Weights of a small GPT-style language model, trained from scratch on English Wikipedia: 3 heads of 32.
Each number is 128 + 32 x the weight over the matrix's rms, rounded and kept within 0 to 255. Layers, rows and columns count from 0. Numbers have three digits each.

# layer 6 attention query, 96x96, rms 0.186, rows 77-95, columns 48-95
163134119068147077188119141131099119104053128092129164181159147088099175147151134121159069166145193096121180156114059130130100127132141138231100
159142125118100135132067145153115100163109116140187165131172167096147087163141142184143131167160104152079166194089144100162109069182190161173122
180134087089169108168102148125133072172156149193124174096145158156139183171163152114094142144127108080197141154156156150118141222113138181119136
062084106085138159091107146146101123138132139207149162130168116122172224149112103165106102177133122173105078091148164086184137167106179143170126
156168133144157130168127129133116208139058130160081120106194132173105155089179136128166137133120119150136132074093196113132164182131141097139146
038184092048143150118067107084170135130086204172142161055140135100128128170127131107128126111128166106097111140159131161138111133137142116157109
124092121170056158116134161131125190110180096146098176159119103116144135187091128134141065116129090096184104173118119147110151174131107113109099
158156115136150135066113157142152112146117122163091107132136095113062109126142105153161149157105120141175141099108166139166107129109061091183122
130153118050107172134126098077129167152163151154143082116074132130116197164171119160120089119103134078132148095193102124098070134093137100086139
128102154074108182149120118132059162096150080161215128123189173133120124077159167162169143077110150133109144088095153142124156198136075106082170
065124106116109106109078140113131168132167181120138079033115133165106144161090110144105075171133158117132133128046132201080188135117053159130167
175186113094078128110191132106145215131040095172075129135179116098127121177098104171143129139144138167123079069152081158125123116062112169094123
098171128123126115062140143165100119133043156117119126136087174196170163075194095152130140094145146108108160117156125150164133187127115190084207
101126172145091057128122144122100153099131114112122090130107142136136111148119111120140116132110097138205094153113172102162127132070230166186164
105103152145105039093148164145130158106138179136129082088131139158167162144108088100196133084077126136117152146131074108094193091157177135098085
087150171129132134086071085167071146113057128132136123158117129117117186140082158152187129122174138153160155146143155136183102171120078125125100
155162140127116107164149134069144174197124115085070098107106107089146110090142185126118167079161037105114093090123151163159122154153168133146103
120137098131194089135110113137151108079159106109038068132131074156119166103147123099100178126139157102083100114206099115150110109151169117152142
129134134163174125131108141085094115177217132132129146165161161138140090169068115179131063016092158108158139163074135161156095167169167130140122
# layer 6 attention key, 96x96, rms 0.207, rows 77-95, columns 48-95
123071090091198063089215192127034146050151112078144110112180109156121120145165166153177194203163166113111130122056130128152098135199150119191098
090134077114104141109116136140150137121109167066116076147146140079111154162178127137213119063122054122158080106118086149147130146140124160164164
135105097094204140106149119106145144117157064103175097118077106169120148140170180109115137149145085117163141142175116160098099134107161131194164
088163075105099094100085105152182120177163097114155117159088072140097167127120088165145151152136063078118146141085167103153064113125167163112209
085125145179128117119116147122095123134174046157153124064123119155142149167167180145150082124132145174072170130125170127184071089123074067159144
131138140152160097099115099146148177099112148075141140125174116135132100188174081115067107072116075114095158152161097129109105167154109062126086
131092151109147159094145133125122098176132126104066173173131106165134050111126155186163128180130095096160124066154196196096166154162144112085133
092168069185166101092146194116114120103119169155074124087129176087103151086101133117115157184067141132114140131161112155139119185104106097180094
164176125086153089107129138119104146119140147126126218102092078156127091109158118136093043151104151100139152076089137103078087104175099123150113
131148099094120059108137166133134171094159086153123136139136160143136135045195127201112104117193121173164112097170133017121162089151115082085164
102185132153171111085192143131115081141099107152096136100073140127102059155100104079145106181144097112025099134152149165108137088142120156088154
152091123073165138135118164149111157181093153198102117140113158163137126175102106126191100109141109093097137125111142103066074102067083141190136
160148128171143196100106136088088142115092163107112208051123165150156156104112131115152053089076160128144148070152159074102197093121166190143149
082190136116152170152172133135109112082095073124117104088105172141130109171091171166151149168068115136151105109178147126124160121151137122126087
104164139136081098191122166105064136084156073106060128089186121123157131109108086126100113032139147129107153138152124173131137065167127145119088
141137129137153100109044090090133138094086132149077113092099123148081126167117116156132061137168157159191093161173134109153047193121151141063123
103183145100128112163094198102120179164153128157179108156082182089072161134130137147124118106145151088131120048156126113151150173182096186125110
139152145148184165168070081152079107125109109111148111132147113117077153113164073157131161134123135176097176159141063151155112127152146141132163
158134116187126141088165098104077111115120070132041064158081038134147112117103079132140084160102185104126154124143123169122088159098124102106120
# layer 6 attention value, 96x96, rms 0.355, rows 64-73, columns 48-95
118155098173031020114153150177101160216085154169142154131148088207142148155106143180066136196149119139049042130172077102046128158178224191146082
062037142167155083187096168181190050090110150157075050120086127098144119179119150161032064169213180127113082099117117060143183096118147077116163
069145163118121170145153142085124118159122111087068111223093149134093126121130194204141081047153104142035255170125094112062149128068140126179175
065107085127177186115113170181099224066218110090181125098159090116172035168100083163085107138071106148143154173087162075180090114091207205140168
093089043187159158195220139061132108106121111143073134137175119116134205163165089127150042116181129096139060079185074147173188118085110102088093
170136161138125166102135081158151141070174185076078068052201153139069111105153107181119143189162083101127255099164033127058087000170162109158107
116022149173166113159070111106145174181076140196199181185201207109096094152007147211108047166135106123094129096152087097155106125152101117246172
162088000092158130130103063014132033161113013121107129171140127127103077174156154179039122124140126199088094090128182199084152060218098105154128
082114113208055109190103129100112210237150110074060142223088060173106053181081162084118186138194173117169078092134064128159131045109132145176101
170177118143160123080150177079121126094061191131182138102064159118195083088171153168155160105135179128090103129071130228179082090174228123152102
# layer 6 attention output (transposed), 96x96, rms 0.31, rows 64-72, columns 48-95
076120161094202078164130101093163076115132119074188050107086214070152102083101131168115241132137176088116138107073129130189181112221127162132236
075136138092080178086118189070082125202162100111220130060167156188153140152176170073154202155118088095092182137122212108104064104095086119123178
128148176195085116088063150146144125111149173195120165042157146123151108164228120111097018094135148156155073090074166130155181108158132161085163
090120178106102198169156082105187108079086199125092131086104085036137201133255167129148095143111095112161044109140184167092159147068054045140127
166093102151096175111049029254099153126114137108203130170116159103161106118155183125092216133105098107149206086151070113113128160164067174134191
137125057145098121165189176197173091187163059138112170161080042109130128129130165080112148208022117099135030158106158173181217163156157117055110
112205160099063084122141146143183138118147096133135063073125165091146162127141129096162174070087081178208141123119128123194169099140142158096088
144111132172143174118162174180211136158120111061122111089128129148120082120124088071132100129174091093133141114090113088147069135108130162178095
219107070019102181105108137211172132073105112178178100127152194201029190058087156113135140106111121152165117114088166109112123202109225149099163